Part of a small language model's weights.
Size: 24 layers, width 256, 4 heads of 64, MLP 1280 tanh GELU, vocabulary 512, 22.8M parameters.
Each number is 128 + 24 x the weight over its row's rms, rounded and kept within 0 to 255. Layers, rows and columns count from 0. The size above them is the row's rms in percent of the matrix's.

# layer 20 MLP down (transposed), 1280x256, rms 0.117, rows 1165-1189, columns 192-255
size [105 112 100  98  85 115  96 104 104 103  81  99  98 109 105  98 101  85 117  95  97  89  97 108 104]
[[145  79 114 157 122 136 138  88 128 141 142 122 153 120 173 132 122 131 145 146  98 121 136  81 143 110 138 136 101 117  90 175 156 138  97 116 164 115 118  98 160 130  93 118 150 108 132 141 109 119 115 165 160 138 156 153 116 174 119 115 143  86 112 158]
 [124 140  87 104 142 166 124 120 119 105 102 135 143 166 112 136 119  95 118 109 101 138 145   0 116 132  99 129 128  97 112 112 112 113 122 139 158 134 116 145 113 122 161 107 109  86  95 110 172 157 143 162 132 111  93 127 155 109 137 163 127 128 152  62]
 [102 124 125 125 139 182  99  72 142 120 114 120 123 142 174 137 121 130 107  92 113 136 130  79  84  88 146 163  98 102 129 135 149 110 142  83 146 128 119 115 148 170 113 124 145 107 128 123 158 133 130 111 122 129 109 158 117 125 128 122 140 150 129 136]
 [ 85 143 105 169 136 110 128 175 109  95  95 143 113 158  98 139 132 146 171 175 150 128 122 113 150 148 138 138 141 138 113 131 141 105 140 153 129 126 158 161 114 125 115 140 122 130 155 153 152 146 144 137  97 111 133 113 140 127 133 150 135 149 124  95]
 [123 107 122 123 121 113 159 139 177 131 106 113 155 141 110 118 159  94 141 125 128 118 131 166 110  71  86 134 157 125 124 115 208 123 149 102 140 142 105 162 101 136 109 124 141 137 143 153 140 113 140 115 120 143 147  88 127 130 114  66 133 120 154 125]
 [157 100 127 117 150 147 118 132 121 100  94 103 145 114 115 128 126 130 141  99 119  93 118  52 114 135 170  92  99  91  95 105 114 119 123  95 151 115 134 148 158 165 163 163 116 133 115 103 132 176 143 159 111 160  85 126 113 139 123 142 131 135 104  88]
 [ 92  93 132 135 108 145 115 126 125  98 109  73 136  97 152 137 110  82  96 129 180 132 127 143  96 138 140 108 130  87 112 129  96 154 120 127 100 166 130 143 154 139  99 140 125 137 115 122 173  82  99 118 128 159 145 125 184 104 151 107 136 149 117 170]
 [ 85  97  95 163 108 154 129 162 138 123 108 113 116 116 218 134 136 120 137 106  98 155 140 103 128 100 119 142  85  98 147 171 135 131 140 147 117 126 148 122 136 130 188 151 158 143 156 129 133 133 145 123 111 103 113 103 143 129 152  99 122 122 160 110]
 [111 144 117 116  86 143 138 134 148  93 120 129  98 131 104 123 117 149  91 111 131 152 112 121 129 113 163  99 151 142 145 159 103 104 121 159  81 140 148 124  94  91 153 176 114 144 116 112 152  89  76 168 113 125 176 158 105 118 127 138 117 179  80 104]
 [128 152 150 155  71 159 135 118  86 148 151  86 125 132 104 117 127 101 105 123 115 153 138  40 110 117 104 175 133  73  96 147 146 157 121 128 129 110  81 132 125 130 131 136 153 133 173 123 158 156 107 135  88 151 161 141 132 137 100 126  92 140 135 138]
 [116  99 108 104 181  99  78  99 130 157 129 100 150  73  85  95 102 154  77 128 130 119 143 180 148 155 148 129 168 182 137 201 111 133 144 135 165 174 152 121 111 120 170  92 123 143 129 124 143 101 131 122 154 128 157 120 114 138 158 163  97 127 104 118]
 [147 121 160 126 154 158 120 105 129 101 102 130 151 112 107 162 153 122 119 117 127 105 170  85 109  96  96 115 151 159 136 103 122 142 122 145 127 206 124 139 138 136 147 132 135 143 148 130 126 156 159 113  95 131 131 147  68 154  98 118 110 109 132 165]
 [106 106 144  92 136 126  85 122 127 146 117 133 136 132 102  97 104 191 130 160 123 105 105 198 173 130 172 124 136 175 131 129 156 121 101 119 137 148 120 106 154 142 173 150 113 157 141 140 124 120  66 118  81 155  99 137 135 129 105 144  77 126 131 122]
 [111 138 138 153 154 114  86 112 110 100 123 123 139 123 132 126 103 166 101 137 120 166 117  50 127 125 118 130  57 105 153 104 137 145 100 118 106 150 130 111  88  91  92 127 133 101 160 142 148 135 142 101 117 132 102 156 130  72 144 118 134  74 115 170]
 [121 119 130 133 115 127  97 136 137 151 116 127 161 111 116 147 146 102 172 124 146 170 100  42  99 118 159 141 166 157 130 136 145 162  92 149 129 120 140 121 122 153 148 124 114 138 166 118 159 138 145 144 124 139 177 155 115 100  65  89 173 139 126 133]
 [101 140  97 150 143 117  81  84  95 159 130 165 119 120 125  83 102 153 135 134 138 114 119 112 154 140 115  88 119 143 190 108 130 100 124 143  89 136 108 165 117 145 106 129 124  79  96 135 104 111 139 171 151 120 110 121 123  95 147 100 146 150 180 146]
 [155 100 134 152 148  99  96 126 142 153 142 125 142  81 112 114 152 102 146 115 171 137 110 102  85 115 165 170 127 188 147 148 137 173  96 127 170 100 115 139 135 147 161 138 138 172 110  85 118 131  84 150 135 136 173 101 115 140 130 166 131 136 104  94]
 [134  75 127 121  57 107 109  94 121 101 132 123 155 111 120  97  96 169 134 106 104 140 127 251 153 134 118 147 125 122 158 125 139 126 155 166 101 113 129 125  85 115 174 141 124 100 142 116 106 132 111 135 109 133 113 144 100 148 113 142 135 141 103 119]
 [136 127 117 130 109 139 118 121 131 141 131 143 110 109 121 116 134 102  80 134 116 127 115 104 104 148 126 111 131 137  86 143 150 123 147 130 155 137 113 126 121 131  69 140  85 139 178  94 133 116 101 140 121 130 115 114 130 130 114 158 154 105 131 173]
 [105 159 143 123  93 113 143  99 116 128 102 149 113 119 120 208 166 147 170 111 110 184 149 133 127 141 144 124  66 118 132 162 113 102 123 146 151 170 160  82 136 108 123 103 148 113 151 115 121 136  91 101 121 150 153 109 157 130 104 142 103 134 116 192]
 [119 144 131 111 143 109 103  95 105 130 135 154 136 122 142 158 109 148 153 160 122 123 143  98 130 169 118 118 180 119 150 111 119 143 116 125 152 118 139 124 111 140 174 156 109  93  81 135 165 118 146 115 145 151 117 136 133 146 166 124 116 117 145 128]
 [133 150 157 121 132 122 114 119 102 157 105 139 159 118 122 143 116  85 104 141  96 173 106 155 138 141 156 132  94 109 115 134 101 129  95 106 141 147 133 144 127 138 169 137  66 169 111 160 139 116 194 107 110 141 177 147 155 149 146 146 126 105 133 110]
 [148 126 110 114 149 163 130  43 108 133 105 152  98 104 145 146 158 113 152 104 154 132 149  88 142 137 157 125 150 154 128 110 116 162 160 128 159 118 140 164 116 128 128 151 117 105 128  95 111 147 161 127  98 151 125 137 120 107 126  82 133 130 165 148]
 [136 131 187 150 112 194 167 121 108 129 141 134 137 137 134  84 105 120 135 151 130 137 109  28  99 150 143 102  92 148 103 106  73 117 150 130 107 123 108 136  99 135  89 130 119 122 111 106 141  99 113 130  98 109 137 175 117 124 138 150 124 112 204 162]
 [154 124 125 123 158  94 150 124 121 137 163  90 103 114 149 112 173 154 138 113 114 139 129  26 119 151 106 120 130 122 114  95 120 134 167 131 150 105 101 145 109 140 166 122 151 115 106 181 112 155 166 130 152 117 120 157 111 128 104  91 184 128 126 123]]
# layer 20 MLP up, 1280x256, rms 0.11, rows 1166-1189, columns 192-255
size [100  96  95  93 104 100 106 104  98  87 100 104 100  99 106  97  96 106  97 104  98  94  99 101]
[[ 91 121 138 105 131 105 149 134 171 126  96  98 164 132 127 119 185 149 172 125 187 118 110 137  90 136  96 137 180 144 145 137  91 163  99 144 150 101 133  93 148 130 105  83 139 139 102 118 165 158 130  99 136 102 102 129 115  78 109 125 132 107 144 114]
 [ 56 128 116 135 149 120 120 161 149 108 120  90  90 147 114 129 111 128 153 170 135 188 128 106  97 143 170 100  84 121 160 146 109 153 133 134 109 137 132 107 141 156 169 145  89  60 134 111 126 121 108 109 127 108 136 136 126 166 118 143  91 157 131 105]
 [138 123 138 106 138 151 148 143 119 157 136 112 117 107  96 111 145 179 117 134 135 114 102 118 104 158 108  66 131 112 138  80 120 154 120 118 116 179 151  89 126  99 160 105 108 152 112 129  95 106 112  83 162 117 121 130 142 113 113  87 131 112 154 151]
 [165 175 137 135 105 132 151 125  90 138 112 162 126 106 157 122 146 144 131 152 114 116 150 139 104 181 134 120 115 148 134 112 135 153 110 143  86 129  97  79 164 108  74 121 152 130 129 118 139 144  85 130 158 140 118 163 136 105 173 139 105 101 151 139]
 [138 115 183 136 148 150 147 140 120 151 130 152 160 126  94 142 123 113 146 110 100 136  89 111 127 128 121  91  84 130 120 148 119 165  56 116 141 155 178 106 160 134 110 101 138 172 175 125 160 156 118 138 147 163 153 146 128 145 161 140 117 126 134 113]
 [138 159  77 169 142 114 143 132 126 177 105 118 203 119  95 153 152 121 144  93 128 137 143 128 149  92 156 135 133 120 107 123 150 157 105 121 134 186  92  97  89  94 123 115 137 110 122  67 148 184 124 158 154  89 130 187 118  90 112 111 116 153 118 109]
 [178 131 146 125 133 137 161  93 120 168 137 134 133 166 121 145 113 120 170 128 127 144 128 108 122 135  93 103 142 116  94 120 106 116 110 139 127 126 111  97 161 136 137 123 105 147 135 114 145 112 129  89 119  67 134 128 108 137 115 141 160 121 119 130]
 [151 142 182 106 126 124 229 149 131 139 128 103 115 129 124 114 121 117 132  87 119 101 199 105 137 129 125 110 146  76 108 135 102 114 118 150 122 190 125  79 121 135 106 142 124 115 155 136 180 159 142  86 155 165  79 117 129 147  85 157 145 123 138 134]
 [133 114  94 158 164 145 126 140 134  77 112 115 128 130 113 131 135 147 185 116  80 118 121 121 141 138 142  79 121 133 100  94 156 181  96 123 110 131 168 113 157  88 105 115 135 115 100 138 119 128 157 122 135  87  74 134 112  92 160 118 126  93 146 131]
 [172 167  94 187 147 133 139 134 175 103 129 104 124 176 149  98 136 131 153 126 134 104 111 130 100 153 142  97 148 136  91 123  69 131 146 136 124 115  98 116 102 147 128 130 141 143 116 112 114 105 118 161 168 160 143 121 140 131 155 128 154 127 147  85]
 [107 161  81 127  79 120 153 148 150 126 136  97 114 151 169 148  94  74 121 135 115 109 114 107 117 108 156 118 139 115 132 144 109 127 138 153 113 103 129 134 138 161 121 122 127 131  77 117 143 142 133 126 155 119 118 125 133 157 108 139 141 143 151 122]
 [122 191 132 115 120 126 143 154 127 121 110 120 187 114 102 152 106 137 133 151 160 141 126  99 126 151  95 119 132 112 111  89 106 124 129 163  56 141 105 125 155 133 153 123 121 146  95 102 172 135 111 134 155 142 125 154 151 110 163 142 137 163  90  65]
 [134 157 143 116 106 161 137  88 123 116 128 104 195  94 140 130 128 152 122 150 148 130 178 110 100  96 103 128 129 111 119 136 104 155 141 123 145 161 152  97 139 106 129 111 152 122 109 126 118 116 159 128 143 114 103 133 127 107 128 122  82 161 151 124]
 [ 80 119 147 151 125 100 139 155 148  95 131 115 110 122 122 154 172 131 135 145 126 103 131 106 146 190 174 123 164 112 150 128  78 111  89  80 122 154 131 127 150 104 138 121 138 169 122 135 155 172 131  73 127 149 156 167 148 103  93 105  87 102 161 135]
 [108 162 116 129 118 146  97 176 152 124 173 125 101 178 161 166 126  91 149 150 126 123 146 115 162 156 112 138 146 165 144 139  88 152  83 107 159 163 122 117 109 168 135  78 125 134 156 139  79 135 158 116 135 138 143 121 155 112 122 111 143 151  80 110]
 [115 103 105 137 103 143 150 125 123  91 167 149 135 141 138 172 148  95 142 107 158 116 102 112 158 161 143 114 131  90 160 122  81 115 131 151  85 114 139 116 121 147 112 119 131 109 148 106 123  95 124 143 101 132 137 151 128 133 108 105  84 127 140 112]
 [123 159 125 131 104 155 150 106 137 171 128 111 132 142 102 145 119 134 142  80 172 184 127 121 145 142 103  81 109  79 115  74 164 106 108 156 131 132 148  86 145 117 115 130  98  88 107 142 130 157 164 146 142 149  78 149 160  98 113 147 121 143 117 108]
 [135  90 162 136 114 137 130 142 128 137 123  92 138 131  98 121  98  84 128 116 157 149 160 113  91 117 140  97 145  87 137 119 137 141 130 101 125 134 108  77 123 103 132  76 141  98 134 116 185 156 118 108 177 137 123 140 148 142 139  94 142 139 146 117]
 [ 78  86 115 149 101 161 153 161 125 121 181 151 136 111 181 147 120  78 162 153 159 182 105 119 134 143 126 133 148 116 132 107 170 145 130 127 162 114  77  94 160 121  83 136 108 135 134 113 149 138 128 132 140 113 150 148 130 104 123 116 130  93 132 126]
 [141 145 158 138 123 107 152 167 149 136 139 151 143 131 113 119 112 143 136 111 147 161 125 130 119 135  93 108 122 138 144 140 107 131  81 123  98 129 148 107  67 107 148  98 112 127  81 126 164 129 185 136 111 136 149 110 152 108 115 133 118 108 150  89]
 [146 149 138 143 174 147 141 124 124 102 130 112 129 176 102 140 136 146 114 166 128 135 104 116 135 162 143 126 141 105 116 144 124 116 115 129 159 131 165 147 180  97 105 108 114 122 153 123 121 130 150 111 149  83 127 156 155  57 114 148  88 115  75 131]
 [163 145 127 126 121 140 108 126 159 110 131 113 135 159 114 104 158  96 148 109 188  93 147 101 142 138  88 125 119  85 122 131 158 140 120 126 132 164 140  78 131 119 118 120 142 153 152 109 145  95 140  85 136 164 151 132 137 129 122 147 130 114 117  88]
 [118 138 112 139 152 159 129 143 168 160 146 148 166 137 105 179 129 122 131  95 137 106 144 102 128 104 140 119 198 148  79 136 161 112 110 161  98 139 125  99 135 123 147 133 119 131 148 142 166 109 128 174 127  91 156 129 142 125 132 101 122 152 144 121]
 [104 149 122 181 118 158 123 147 116 123 120 128 165 136 116 136 117 129 135 155 148 138 140 109 142  89 157 123 132  80 126 165 148 115 116 122 101 117 119 127  96 114 149  94 138 164 136 119  87 101  78 145 130 109 176  75 155 126 144 111 120 126 142  76]]